config.yaml
n_layer: 16
d_model: 256
vocab_size: 809
norm_eps: 1e-05
init_std_o: 0.00593
init_std_up: 0.0336
optimizer: "adamw"
batch_tokens: [32768, 65536]
steps: 10261
Each number is 128 + 24 x the weight over its row's rms, rounded and kept within 0 to 255. Layers, rows and columns count from 0. Numbers have three digits each. The size before them is the row's rms in percent of the matrix's.

# layer 2 MLP gate, 704x256, rms 0.0496, rows 0-71, columns 64-127
104:128117127113124128120163119151111127187122124146126122099118119114086143148143122144133129144115091168088114116181134124106156154099108173145138127134116121145143111088140142158154103116128109
103:139151114114124098159124120177135176129129120115131121163131120129147157111142157115113124117091154143075180136135144124127100119090124159109091138125138138166151120095142158137147121114096142
096:120137172151164123117096115156115143142134134129108107154133116134103113131097144102100141143139170064104116088062148125101110154168170126092105124111108148129130129166120106134098092106090126
064:108114138139145108132155100165131156121182132139111149167140190117123103137146132111126107090124119108097111123082113146116096148098131095101109120104151147140140103120107125103088117112131156
088:151106131110154134142150125119160113097115152082105098120097134148104160140129135093197133115163118138174154157139113109116120164142124096152173147114088114134160101132108145092152077116108102
106:087129123123182142167136123093143145095179169080130129147151117106106154102147090131131148139117137126124129132107140112119152142136120102115151154169120145095097151104076147132111114128095163
114:095162145121163134148180121105165127127133140090145131110136148141123111104119141131158124163141160101138164102114131165124117093159144168079126129146137118159119100138097161134102130114114115
131:087165137123125151144125167107130110137135166129161116094096161148137168104154145129111142139165122121119128110151085169165117111109130140122116108113115112167168133112096112089131145110138087
068:177146130120112108147132137136091104149166141107097144109138136117112140089156114121127112103123130096069097120114127102133126150154137147103120090145123190091146122112153133117133139142090148
088:126063133148138162114132133128101090175121148120159123157124121103150211105190157128155096098130121159135137128104122113101137157150138082157124132122126172111111118123136168174100151126099114
108:178134152137156139130147163145128102129141099103122113118105124136119110086133145132190148148106149143120127121161116154152153145139082110145119146124173121117127102112157108113164112107100171
079:144125097140146122132142127158137148124199156134176129103102165118102149121151133110068091121130141123107092125154136153103087121113147113111169166128148138089084147133140142136118109159154130
087:121169140164127117090087127158099140144113143134116091145163119140178107137191137086130152127143094094130117116104145135142146132125124146153123105117160099064148106140115116174120135161186168
101:109143087147129217133135141123146106121128105124107127123087130145148152092118121100169128115122106131111150126145098110157083149178075138152111156147127163123148127098099136153128086116129110
078:151112131129111143134120152129115128121095131135140155142143115121131117104112136105163122121104117188107125135107134109087141125162082105134151120112095137143139132105152118121106144121125118
117:109104115182129100123123097131106151127151148106142070141166113128109113125113119143098142130122141090139112152088142096155115085170112128098106145122102117127095139147155139125162115119142137
100:141153090138130111084087110121130109143139100090114117091153129128115109115153124141175137119068124118132132139098113144156135091130131131101156146144169091135110110116160125120137124120118168
075:165151124097161093137129161097145150143157137120093113129134081081137137107135134144104127122156066076129119133148104147113087158147105171102131084127143149136164127120175109078164156108129136
123:114152129140133186128157056136146126142107111142151138111091143117129144090113114098079093121126150132150129123122125128108104113138114151102167104142110124165147117185139138137123152134147140
100:114124093140115121122151123142143166138103100134110145105165126117118107134138119102168155138123111117120166125090116125146116129155090145125144086120118158121132110092147158143096142115095117
086:157122188118171099119121131160116123103118118168092132161111138129153073146134181174126132103168124122156071130126130113131133157135149163156124085138132102179126107110146116105145075139135125
100:167129148128140128087119141109149141127093113105140121151121149153140105087123134108177124137080092113100156120143129108148120111155120120114086075133086133154138107119132115142122141123124138
119:165134146133147137124123091140176135103171141115107077180120156126154126139138155113135132130119161133138134127153133118140134126175124175118134142131153113071135149139115160120147136160154121
095:121132192177134134139120101135173116130134125140123118136114144117115160161153101127131121091119107141136149082092119147170115130130121140128143136188172101131155068139142125122138138139140122
080:123159119123146126113133133147139170155148124152111167157136189114143111103105142109113112110101123103105104084131131099149134141137162140129161090129133134157138164160098141160130137106110146
075:148158147118149096119115160143120145156148139125124168098151112099167144136136120107103140102132128170138142172098110094145102114105126201111112128097119112141148086134165142109115116112148124
104:148116100133129130131127131152116106160115099108117131090061156124135160172171106121164170147190121145123156144141126120119142151130120144108127148139096104122100114099113084146130088086128138
113:140107132115118084188131070107124093160118137141185119142152117139117169142114134117099095123104102136099158113112151133139165132089088103146173100093101112094118097156137154127098149125102116
098:176118128136102115128160122132128138140096126097172067097108108141085121124152119129137160114146107121124129118085117131139129157129106117104098086146084122114105160092156132115096161149128164
089:132100111128094151122093122133086144144102137103137154166152132121185151089135169140124140099127137118141124147086121176160156131151125142113103120126163131149126172130126132111157112112136090
076:161137121142139099115141130158113148132147147157158122187110150080200114112105165096120172152161141143127100124076103142173116144106111097107122141088103154120151124118119124112093097148137146
110:104172146113123097153123141106146116157176120127133100134123139153108148132128093113173192125137148121118154113123077156111117179133096120146148149116145144110107091087158139125129108129097138
083:182152152137126138108117105148151126117185115096123150145146125147144123089142118138153115123105113122147171087099149159103133136096153162156098147107138122141157135104127174079127116142161114
087:101143126160129094174155144087133114143152132160147119149160127117127118170115110130123112093117143121108113158050132139116135117113102104085090139135155133147101165093114098134137118115139121
112:127121127121100128143162144109144107161155123093155106099109137086150112120146156148161160114154109082111141123107138104147125148149104150146148107163138164138139102149169089129135120123117133
076:103111120124092134131149146147062130136110122076141091141147100133122131095137115132167134062113101150115094123134113158103138123106107188104141109115125159107129104122131124122088117160115093
074:132138134101140132131132117140073135105181101120159162145110152145162123119139125107116101090168116169146086111097162113132071141087134121155106126123094140139135131060105134118132073137115111
069:155112125184102117157140126140067119118122122099117163116144132121109106134131140135116161074114092115107105145137143130107130132123093137129126117115158153115171082121149127086158122153105142
078:182129067153147110106092148144149182143123140178150115172101149123175116077144145090136149114147143092127074141115146172161128124120136177122116110128122107142158117129149118070147104141103140
112:131147132149150113129117087151156093114128117111120136133124127125139137133106155170175138132151106170131114116164101175151118156099097170112180141160115152171133141107130137112135145162117121
087:144105118139130119131131140154145160111128089164144095104100129093180136116107129172115132124108092128141156114148126122154145118093104120170125110128140119176150118087119138145116150130145110
059:145135159148184103100134134095106132176135138112119160110144107095148126129123176119137197121126147128140152104093088155074140141152131132162088126106161135103138113155128160126077134139083101
100:119141127152156147137164122162116098105157130066127113154124154143134112134134111094118117115099124136134094117120111152108079165119137182170126162185098143149128145162098130130126139137133113
096:111119136143101056189114121165070165135109119147114092127162140137151145123115133109106124111142097115136140143098134132150094143098118188098137138136134122139152094138142185117127134104085130
100:124124124109095093109131145120160143160113099129102173104124124130183155082110161116105115126148135114109162122102131134122134149132097109076129099152133118142112146109104134139123137113138118
087:155125149092103113153098143124114105135180126137140159116107120156140108128132105116122139125118104124116162133109158115128149108133120084137127141155088123073121104142149149122104116133090093
118:184140154119125136109121091086099153141095116085148118134111130121098111125121168130100142115141151142100117122129113115123111108162108152101140113142138119134101090133127157106154121142136111
111:100119145133164134113141133111110134130110141114105154187108168118131169142141147073140096125107159121100129127112147166089095140140146100147122133168109139174094129149113112156090100167139130
122:104133115146117147102142100134170154155082093145119116154183138144131169124123108112126140144140175138116152107108112155149089135119109162147114135124167098079098119134146120154138108143153157
064:140162105118132143117094117157092129089152099142146154101102136116153105110157120110119147109112116136127099126147144133163127131166114118100138111143094103114131119129165170118146125119145104
119:113097191134113130133147096139166118161153137129112123127141122139141110081122116078095140076140111137179138141117122157118126161172118174115181123177167121152171146083139141105104113138113094
089:117155139128121132104146090128122082109142153106122157129149175119123122135157143101136156112081081130133155104135142167093155126116109110150152094116128105123106141066109167145110126122094144
103:151149165139166152109105104130153145134165128092133150182139136107139120155121150144142095135102142132150138122083132161106145127095148136132083097145094147181107110144147130112115083117137135
108:126133133118180133118161154155150173108129095137137152138102093166134139145135128123135100154129131154142106129126133109123125141138141148088135154114115106158113146150114135146070094150088126
107:164121147121183086132124127130159087114097128145111150144148149131108108177151144104115104120095139121126090099119120170119117117130100117115135109185134136168143162116157126118152085163153142
100:157119148108119100166131126134103116127125119109139151154135129149133106145135183152120109114105114096108128131092149184077075123114116142129128137147132135113119099116121168130126075135097075
119:142156153201141131098158142101129161140132167110131094153128159166131124129100106096121104136213155088156105141089158163094117113143135152107130124129149120109149148081153146139141082122137135
064:167100118117146110140117112125137115139098138085146130144068140130124162127172092125123143065147112161132097133162200083127122058122126130145161129145130103152115146091137161132155119132118115
090:150169136147121188108097121149172109117167137146186146138096114141112102141197147072140118079135145104148096114122137121117115156196124107143096096144140151124125070116141139117122146111124117
095:156173182101135148156138155135179145153162164121137118124187125192130143111127112090133135098115158147145130158138092107158127146094128129143170105107137050143149171107068154116124148131083144
052:128147098162104091127127091117119107107145122168161108150133111161096081133073141134109126154130157094102120119130139107150144168155142131134110127152106184141050130118108122140103123135129139
083:108118128145175100133131087147111125142170176105118123146147096113146151166120105118106179153108119172101116081123109119144170094137095146111114162117148127081148146091141123138116119162135143
122:132145105144170173163099139155111110117153157087097149138121164123128150108175121118139151096128112105104102102138114133175097136135157132123114114105126125098115159169114143119103121178094119
071:115158136118148130114120165125144132147143121107112129124104090165106127089127130115097075167125104130142141154145153130168107116138076128140131125156101168148162158151129156143107139157101129
107:147121126125137125156124106153136107160115113119134084104132177105146149142120149106168208106142118111110143111110140104129111121136139120116147097171095152114131123123089150108135094117111168
082:157117101129116116105110115081115132150120108089173118094127121138102172146112091150094157138156130146136120075139158104149147151129139105124140118146137159098077123119130081137150088149129125
126:099137164129155075098130117126139126169149157137125113154154122135138117156150139118141136109145104132135190110135164169124147149102107185162156112097101090132122112130150137120155118158105157
100:156087135159100110113117102135099128148063121150119124133109110150150100111120152120129094107132057127134149114094180086086148168137133103126127059161115134095119120092114142147163145118116104
119:109118124120140127150097152107142154159150155086132107190102166135168095133142131139104110107119150096135122127175132120138166145111145129119156089103099118125144170137145108138118127143102166
109:134103128185100119081140100155149122160121128144154100105145108192137116163172077114147125156162086126085148115158138120120143134110133109163139102096115135134158137095161130166117134109132129
074:134133150127112134094128129143099203155154111105114121117168119164160131111124166125113118126144109124112131151126143129105158097153122155087103079166142122121130107129196097164140148094131136
106:140189096117129096152114148130132116128081151137101131143152125109083144099114104095076169117115117147159189130082140089142119119151150163075155104115124151123138151114118129120130159089116158
# layer 2 MLP up, 704x256, rms 0.0476, rows 0-70, columns 64-127
101:079152141128131149120105128120182151096152095087181141162144135140138129134128136130138121144142173111127170104083137099125100113131107129120141143179143130162131149166107145126159097104138161
102:102143110120158116132120121141143116117162143107067116147136122120121088118143133144142097094117175125099144172115174110125170121092141150129099141114154155127160155084126172120136172123163093
096:160120126101126121138110078087147140130129118124128102166110149127157128141130127171111120183106170106122117137147112162166090116142108151171142174134167083107169141153146163160134111150147147
063:149094143075147152094135104136083096144149083131096105118142095115115128096143136137108130130117095134136162130084086120107144141124135133137153173110105150137128117144141150173133123156127072
087:144162141106076200130111121125142124107129137094125116126121105134126121131160125123140113116166113187166110128080103110152129139115130173137168101112118142126109160159123115125124123112126091
109:125111099143078123113100110120111054116122107156156094090126133107134105159091175126157096112168136129119120136178098114162097139107132152149118106105139126102150116130177126128125123095158109
110:175127111143100121123093125173114139111138112168113090108133121101098131123129108117127148132140045143128099134140134096135135125115108118185129126128122111112131159116172119121146109123120155
124:160106120116124125111151081143133146141100079106112120141158137112125120154095116123120146125097122140131120119131162105114138157133111133160155165125149146128105127117155095153129109148124184
067:139101126166114120130120127138142083101088119126113134169122142102148149120110135143133104136085135126111154129144129135154176103147124174128131164116130125155128173109124152106155139171120131
093:108096155167154132159176162126120127123104118092141157141104138132080132098138089131136119128097107139160169113117141143111122152104133163135111117120104135073118112151162147138102103106196129
102:146084122116124147118117153122096106087161140133116142116114120155111114130136149134162117177113146132114101145142130118178157193112134099144078135126155148080053087138141118127147155141120158
081:097120108148146109116137116104126122134084128136103114105154076131165127145136155111160145150094106143155148132088107111120140066143128139145119136112132165177195096138080105164107142144153123
084:115186141140135165111101145160157143147126167062111105141105120140197107153156118093116115124085107065126090101125179119119108150143202140144143137161110109108135095153113098143142155166149138
094:126086054081137139095172120110141105100141128167124132142105130190140088145135114136104147120127145143102146113166130130127115109142124153136109167119160167112091127099142094167108148112126133
082:082115127140154121132152115106125137132145080085147105138149118092144180165121152131140110145144136103097110101135135145110115139143161151166108139147088151100167122172134104115133107162144114
120:116110120180116107098125105125106166122156125102100071164168095106137102130152129114110152167115146106123106114107133123118109088139118154104105142136109122110106124131169157148174113128139132
099:145128174083134131192131116137139116132122185112136131163121132090135127169116139122138109123156122139101123125155110128121120122161136102124104120097138183122179158130094101133116127124123072
076:147089134164117132092130122165125169093167129112132107171151170169137091119139160120147131138152111146156126157111137140075120184175146129118055133126185084152103116155108118123107169146129135
117:102122117153140161111144104118086124127113102144131195117072108101119127096133140123073104122122127123145114137105153101113145127165162119096135139111094145101123091172167103137141122127164135
091:154101105117177111120125152121118189115113121173112143179137128120129098121149166125118099154163127120132097121112131093117134140145124133131113079143129152144079101114139123153141152100088138
086:100149146131130100105127127127041151088130117160140138128131163083125107092104173159119115094121104125102058137136079130091120138133142139105134142110179151157134132092149118083108131102104141
102:189139121104152110111134134111121107134098145105137097146107157108128098128121147138160129128096108132114128158157118142128135116156084088135096113103085103130120151124139109152115141128134138
122:089125132162090123173145144148120113152144106117098116106099075148172163098150101128137103164125108109147129103121154179134140098145124125139104106137139141124159102138142149174142107123145105
091:130158100106141120154123129128116135147124130109142106098112130090101124105104147138138128133126132119129127167154147109136139141136114148097129149093110156126130169106169109120160089130121126
078:172118114093103133135100135142132082121136136115160139119162126165161150153155125130149141144157097133109152126159167109124102119116112141113142112116104169069085095145148135120145147132148092
074:145146137104136139103153148095103179137142119127151163117175077139166118104123103093126090146105123160137137116119115132146077140120127158127140114094107122149096101131136149096112100141131107
100:182165125133116110133115126143128099087162138151109101104130139139137100130110122106137128150074132151160136157115121155114116143150127081106139154144126128166150153149150182127095153126047132
112:144131103109157139115118141165106150059139129135112125110069109122084141119095112156174143122112122139130109130165129108120162130172162167101123116134131146139117138109133097123141107135093119
096:139106078088114086090130131132143165109131147122118075094119146104120146086164126091101128095157142141153151125096126117133093135125121090146118080165143083135139140121157135114135163121122152
089:130105140112131122146085079106140101124152165127099164098112120116151143116173124149148146139107136174103099136118092103123146163124132137122128110123154155087146129130082144115134126151118140
071:146144138087168118111153114110126149121116123155130138139107114140075132191122105109149138080140123097103140112143113143142144111172137119120122080149121116139129128112130129116131117093145102
114:125147158094090110110140160070137116137193146116095125136152101114113132133130147129149122113106183100115150119135107179095133147149157113162125159106128145129109098104146160112128133123115131
083:110133117131135135149153114121166135127131113128109079149116121111155150115124110114138131116136133122175135151156141169136151114127150118171142128122156102164134133126159125136116125120126119
091:146134119140112151119136133077122118134156107110098126130130089180115142104122140147161122129106078204155141116189130153127150177136088128162108137168115202118099139128138078138117110129071131
110:130116143122125133121121142143168114121130106115094132110124107121156130150144144155121135178141144126071160126147135121171145129113142076121117104099092110117084170181142084178092132147126163
082:159111085170136138123119148114162153132133122091092165103119086139086149143123114154136142157123142163126159148150114145159162109125113149082097123140102140133111133151129115128173160107143138
075:071130133107110111111118090175131109106129131143143120145125160119105146113123134136161130048138105128101104148162156179179143113141101115147154172078116081174149159110126142129151122133153162
066:126136095142122151111131119093141123111161174138120135168126154117108151152131132118162110128140159098160105105101105144062147083138133104136109158137145129116165132147137108100135129121120116
077:121093148121149163109146119112094137126134130111126125131108121138114169151110096157113100186138099150125156109089164119119097111151112129113141097161133145146127109141116115142091105134117118
109:130153109142137108090143119103134107110116090151130167133138091121162117161116155171104111132126155148110107136106112170169195128077146154099120132167117130163132143130113102147127145127181141
083:104110108137146128131109135133150146072140145139187141122092105092090139146129157107133106133115147108160128146152146138139135147135099092139098087123119106134146167110141089112104147109105083
063:144135126152192162080158144105113077157126130117129130095108122097147131110129090142129124176163133133127122146175185134047141139126129139143145165167126149144137138151160119123122121131118144
095:149105144133139114163156125094137142125138124102144172125099142108156139094112100141109138143108124148169092100087148135141152102140117115111133133147127164136139178091125135140130112124162098
093:123131154125130110146136148153111135109111149123109119093155149148131115166087120147123070119131139156123127149147176092130140111114123108137135122133100147140111145147124161178126136151131146
110:160135115132127162145099135140095140093173159134133093146102141128108107159149103146147131109136148162165099134148115116142124129101152092154091134092122147112147114154158110135142163146130141
087:124153131129144107116188144113135081134135119145157137127113149075099129101115152136171114131091180113163176095142096152117094152144144150130114088153112130132095124103137100138145127159146165
116:126158160132110151144148144130110099107154148157117123144148138134150111084118115112145150124121154131157114116083147148145137127142095124128125120101166121112133109095050134145109118160127116
114:066060134134118101126119140125122129109115100132127100118103133126138102111097098080134165103151150134127176100101106111091135097130118120103124118087078165103124095127108163129106086112131111
120:121137105149127127130134099118131108170112122095153108102116127146118139137128131136157149121132155151076121149178116130142128145140129140106164123089151096139117107117141105158147100140096148
066:115131117166118137091085115138091117124109100124077092168182120112128153119151110111137091114124114153109160126114103151098119150159110091107129122123140120127134124141157076161124125164144134
118:116090198144106106120120122111158113132139159100137166149202127107181096138129107099074089096153134095159117125126143139136125095146133145103144106162157134148162124093111117121097138135142094
091:129114153116127147138105137126113143143126097151105157128113113139141136130119142123130110117100154148085122108082111099182115125129107121099088138138120142125129142151171097105094113169169118
103:111154151122118103139123107138145114154117131088127134116152140146121111128098143132130130128118125127131115143102130155099137155066148141125100128104104129158134169155116150113120097153138116
105:104115121139130155140160110101190140121132126128126119174129108150139127139137110124111099147120156141120165071125135182126124178118141146108083123144097143162121106162120090103171112157128057
109:150114134137175077119103134134158087142099123128108138143138095115137113164132135118129102114133107132122087101125157183161130121135093091115152116189155129215139111132144087149150083158136133
105:122182117117141128146101137110116121112131121106163120135111146093118095111106102107111140138119149118136106099147146106180106123165135140138122130152104155162105126105195142143130143102182092
116:095129108135118112107136137081124156150148140126173154139149117104162108138135154114116123144127123096132107117133098160129107116084143134130102097119120104152167128146165102072114160120132145
067:140141167101089100124110122150152139139153114141088129152140154068085091092148150109113122147102194177136163161099147167151119105137140134151100101133107097134108145125135125087095145148155162
090:097112129142161089120115121111130129113089157126123162145157159085145126176133153150103113149151091099105118093148150158133142133105136121143150166171146108169143112132109053124124146114094148
097:122101102098128131104170132132092083147124121125103098119070121101118144163127158116130114168126134123136120089117121183079095155188115129122099125144146183120082101158158089119108124139119127
048:176147113108130136161061093110106114130130115130126084131122078132133143133127147081135098120138117146119131139112120132107115124164145151110164113141133115135115167154128146113078155108140142
084:100091087107151118143135121142105097069155103167121129083111105146099122148137091112091125174123135152153149093156158112172111142182140089094156137125144130141127126103088134095143117133099118
121:122156108153156174152096144151109128120175119107113150123116134102143140092181102108129141139141137100101107100126123095158124138151148130135099110114126145068135189146118154109134116165104089
073:149112121139130108110145101148102146090131084115142129139126126077126107063143123152123129133094131126108076113078137144168100119138140128123168201148147124105129099135143145137153110092137109
106:124173149167133156144170108129090164154128148127179107111082097125090132132100118162140124107088137175161134128130118156139100126100087153160143143126158120138125120174145088158142113081111124
078:169133104141109199113170162093129124166132182152149156124153104107094125062151127157141114134098113152067156163074139128072126138135143097141112117133128099124155127099102143119114116150137146
120:198093137131093161180145120165106116097127096116141117095086133098104136095133116149133155129105112153149126137139134109140088121124100094101131128140146128135157121127118110140110126148166096
096:160159125159145112168120135125091147134142111123159093176147108141132110107133103119153126124138103077165128138152131116104157112135116094141119121135129142116160085128177108135151112113101141
126:121130163155102115151166140110162165107166133142116122134116150171114139089121129137090084104104111100087115105137136205128123127142118099134133122175114080119119092118129172149119166121142153
107:107083097154112091100140150142124137140122147121131100107151126147156123125166073111104124140169098108102121149154165116082151127147161141150141096100109122144163175111107136104106130121095123
078:103132158151123141117187167119137162138105112105132151160146152161121128103109127096125141130159126128115102137111119144154125143106087171102100117128176125135167124149154113155131096087136113
# layer 2 MLP down (transposed), 704x256, rms 0.0438, rows 0-70, columns 64-127
101:109144121119146159142123094141134152133142100084154142183133106154136116141154117135125145155136130107111140100125148121149104101138105161124174118125172126144129129158143139144145139116131121
102:100098138110117129148127175102116088174168140138067140120117123121157112105147138109066094089161114116128136113126132114104150138088102110121117146148168107101149148082129176118134152172142152
104:098124134119136147150154112081107121130130125099126133125140151133160103112108110169149119138131098090150165101144093121176090094140085135142140133105129106102139142108141154132142151096090141
066:098124130099130145172174160130104139144183116124115137159137146160090124122118127098139167089126134103134116130139134098145136170120103131135101071094162137131109128102131143173136080124112138
088:119127101083149134121140110057149155124122119156117123122124114127091137136110082158173087148156132131157136136099126100162069142098130147140121109119118139158162089124157123144151096121144165
108:149132131110123160118118176143155157140084117150158110143114168121152112144106159086110095128164131138139149135130139122125110126128120115112129106130157117130176058142124138162132129142136102
112:123142114141134123164111135175122121147140136140110095110134131101144139148128068123098150128140095111126156086146129114124115133105088157134119154135111110125158124136167144137126115099100147
107:143132120121132121109108115111141163151080111091126121121124137119150116140086162139074148146130128125165094088140135129107091156141109134143170182132091142123147113121126116102140088132106141
071:142119115139144149115149129119131098104127156112134105122105100123101135114117120138125167132123125117134143130120125120161135123104179161136144106101153124139127144132126186122156121112141138
098:137145124164168136151155139091127128094132112120119122196106193164139100110095126151104125106126124134143168152132132094099147123124105116114087135112099115086129097125126121102138133146157124
105:095086103101117134097106067110127121127148133151132143143161115105161119137104132152081146136136155142115147147122184116159154130133173147108142094146111144084130129170100155152123164127140100
088:114068167147105115094115127100168123152114133105146141166107108128142114140153153163156137136136141134138136101158154115125122140155116125124118086149143094139134135166161156125084141129158090
092:132143088129135140135130078158163119157120143115091117125153130114149091119176120145158143108157121134114112117126136107138169145107116131137140113140121123149139130136166197116141105178176127
095:133125159115119073129154136128144145112125146113155121132150120134119097167154136109103121092102143102112112125109108130080142103091136118130144136106170116081070110141147117136104138117129117
089:115115137120151129127144099128118120147129139084117127113164102114127152153091137133132136123134102124126095145147078136124132121136123168156140137114158120118136150165142173095134118143146139
116:103135120106076098095165111108125135113110115135122113130152108146142102120126126124114137200131117124143125128136144116100152115120132080115111143113115117178083115144136123150143138134144126
105:153122142153139123162141135167127105159143182105111154108146141111092130144139156084101121131153106142095095119120122119127149137124135140101098142111157141097149150145122107137113083075076094
079:107095149109132166111159114129162113128122121122127157122133093123154096094138159129160155131119083128094102164144111101136103166117139170136142107102168094060092105140080120174164149159146110
115:095120097141124126131151146093103097130141110142138187123100090127139162130061134129124127119110142116146133154110134123141181127109093150132106158136097136094099084155128098117140126127138140
100:170109120101185144102142097151128151089113172148128148184099124127143106115157158148132118124140139132126131114133156124093167128149145136132080089139124108152112132165135115159162117092138151
089:094116103096076140154134090116126154149141148122128102136136113117135121123138097123139129108111137122097116141124147137109124170067116110101163135124092173118140126106151136066141117116096152
101:169100118111131107113118163100117133126125125126113127140127129153137131114086135130126126135158116136135174118140137092085156137154131122141139132134098101134110148135138130134090137161110144
116:072123129094113131196075119155096098187140099163135120113116087109159125113157092156164103159095136125146111067107152159130149126140110147149120141153096157128109119123106155149154120145114133
099:129156132095147110132117121134129111112111102127131063098115146121165090117110137129149118138141095129149151143088170135173108173137112121145135153143150133123144176113182139140169102116102109
080:133111134116177152113102133156133137138112094155160121160111153142104117100148121108113101115108100123154151102115111117145133132113119140119131148089155118113134155132108102157155110115146143
081:174092118129136167136100106100128172058143122172149087144165123116142131091126133117100146109100088136119105108164110117154123144095140097115142102127123129105114141121130107142153141128112135
106:183170145123088147144163134175114068122163168105132124106143166147113147113065131126142122092129144151149098161141132146109168109135116083101141116131093140131132132131149097102079128104102139
115:116132156136163135149135147177114101142113113140099097123111123135172097107093137121156151093095166122143120144142115124142122127093137183123113116155102145113145156090133128123151128144113120
100:136131103121096132068133139136125148121122140121155093122142108179157134105124126111130143133138112117124146154137074104126114113117107152110097122130117120154116134085150098134102170158148102
091:138136151155156144109105182103137144145097133150142118135140143136076096142173096119126154137139133171104140124170139123140178105162139144098118121157124184121125144129120139130150105138186171
072:181089108129173093118129076152133135172114129151131121136094109097138136114114130106122143138120077107165137131075134114129124162095129097126098130091098113113124140147116144096140128128159108
109:132142162106103099098108163122100127088135126155140104132142066096102140101099141148151117123089150100120163113133139114122140132109134137123144215098127137099099118096126128138141152107102144
087:127132164155140127127107150152118143162108106120113127107106102092136120108132053130152154156124162105138125156117158168090154142130142112139128137157120135180123145111179139148114110124135130
100:126127145104153151144133131129168119109168121124138078125131163110141134123103162098100126103132114089153162147121097119138139144132136124123113137100162088107158151163103118113100131132089081
108:148145138110122118112116107142150137086136149135105147092165136154119111112126122139074129105131142141151138157119169115103142100122140101099098158098122107110105177127100132147104159086116138
081:115143120140151145157104138119155158084098175093112151118158090107112132115157093113137144120151133117120111119170110126138138095132106142123107122168107117123116141148124121125139142125087148
080:144120104116073127132133108119146149084113131101135076157134094155088099130147150148134141101089118116107091125198127111140138168133132155116167136126166109147126139083122122094148088130106144
070:138115129147126108129123135138121093140145181104128167131122119179145149113086113111083184170122155144131155145141107138109162114138077141135151107124149160123095093131117116114114152102142114
077:162102107146131158159079123140117187103115081141137110126134148121173137104165100126181115156124092118101109167120186099130128136078139135126105103148115108144135143128141094116112126120108117
110:104116138118095116144172150129135098147146103119143156129109120121160107125100118111093129134148158126117138167079149127138144098131118092134112107120120120111115165146095133149155110101151149
093:158066124110107126160114141127139126137097139115112135081117087113130126127103114140141134160121166146132133133143122120094139111107087126111096118129119124130122136108146146118082113099138122
061:130143120130098136104145120165114138118111082140126116145112133114105125092147095114142133164070160145134140087168115111085139125142119139144145109151137117148142126092139111107138115113091120
103:115131172121126119137143067146127116186110163118134137092117138113106112109145114151135141137129110156197119094075177122151120121110167120112111120165103169116110135124107118137155125099135094
099:117105116104127151113154106140189104129175144119134145117109139130129145161134127115110087161116129091162088144146115145118144125147121076110094110096171106115094157159123115154119132130174129
107:123136142144142155147137103122105121167110119119124145144156108120103115133178107166142163128088093120110120119106159142161122107120138135157137163132122136135111100130140145136147108088128131
094:140122154146142180165131171140178105071118163110178140174128148121174147098151132121138163120155098111096158156084134106122154102118119115153169152121119128127166130119147155135149159148132129
113:132154146163119140149129183125131147112136152117096111151139163149124125136148133093163102128149166109126113078112114107132102116165151091133135106140121120114157135148117160110125146165125120
111:156111126110152114100104072139124115130120078104119121160103147124102142129136173111154104138138110116137138170112158109106130162142163085139152138190106129145098095142095132149119166157162146
116:143135129148145140108120128129165135123101117147168148135130097142142146114121105151128128154154163114107136115141101135112126129153127123141108115107124125104090146139153097166094118110147164
071:108156131153118144110171100138112113154059118134144121129137126111101128146139118107108115103143098166132147090132137142091140119141104103122089162138122150136110107127148133136148112165133138
115:164121132129160107135122097111155121098107165113139154134157125117186113153122084110124074160128119125127133162125135111162156105125145140115175103103105176125129173149106090163119109139147134
095:122084133137137112131137081085152128130131088120141096144175116158128096159117114136117076137135132089090131161119148150100136108149084148156108129140089117141110100127133147140087132167104129
106:113135161122082105123136141109159139108125135086161132143125096138111115153103111112117108139132136126163117148141129116118153129070148122139141135124112144157111139103139113119111108117147156
109:118120132151092135107114095105150087112137073106102110096121143135177131106124139106111094117100152161162148151106117121081118105143132106153130129171116086122084158142132153179173111129176127
106:128175159111143161145112145064123117105133164163135134113141119093141127120188090130110147120118129106084140096106142148149152129140116088123134131127134102124138155127178116119155097096111142
107:119161163149132118110113130122136143118110133157147103139095128136107138104123138144070170103123145144144133141134103097132135115127121106111120142069101123129132131113135102117142170107164151
111:104089139138097081101123106128137134168145123121130137177132078130163152100126149128101146125139134142127128146149090159127092117095066136130141069112129107114116120109134114109139102142163160
068:112153166153119165095101119118144146142122128158149133141113166081083119132115111099095119139163114160141146104166146140160169100111121145131109108172127136118169109119123110098088151131119135
096:109120101098119140119089097099130145155128109090146125152161137139209105165087166146081156136168113093130125129133135133128108154136132134169130119131142093117151151163119091167167099118126126
102:147116159117147133130132136167100081198117117098114068148120181132099124119165109139123101136111150156127159138122133135090119129125119155124090113131126148114105084114158105120125122122085119
045:144137113122124158138098066121133126111096135097109117105108095119181147136117175083129170115124105128149108138134173144137104122126121176136114113124130128103120136151118133127096154128114138
090:101131127115095121091104089172117084126152135127137121098120126114184152128131114106132155127153110134170139135128119106148087146146187108153127124118099158124141140154093128157161165082102113
118:109170130099135136097142155135127100135156131128141162145087118113097129100171101120154153133165158097121109137128138130112150108147161112124097130101102131081103155100117143118150108102119147
078:126115130170183152127126138135164140120103166124120149150090116143092101149113113132152135133157123158151122157103169131119107109122121101156133142102113106132151131138140133104113103104153119
107:143134140159151139152120125127111116146123090101165153108123106129114142131112137143142129081121137165125165123119121160141135093149111144150114127171137133119100124144115083127170117122105149
084:100118145112128146141175169126166149120115140121110113134113153103136151122126139114126095120139144139138127143140116099160129153154172115135134092130132150138129123095140091138137159124124127
114:153138144141132152133130105130126151110113103106112072115094155134125111096136155127138119132115117112105150127152137138112098159164139097147129131142133136165152114143130116140116113133142134
099:132103155163095149107122131134091130119113119166115160126101127150092134126112149133086087105142119109122119111119182120114114115107138133113146103172099110120133167106140145118124148139136117
117:123111188109086134135140111109154108120110146139163144090147105125120096119130091126090124107154090146133135111142124135162104166153101130122167158157115144132144123125100109130152101100116104
110:110135141132159118104133145141144094155090152128115115097163112122176111112107153158110080136163090150112143119118146099130142153143131130130110133130149138097113139120113092108099136106138117
081:149120136093160159110109139116129124155179160128109147119125114133173141097106149098079133132121136139091114168115112092133130104106111131134117119146140106114158149093128121149142121142150127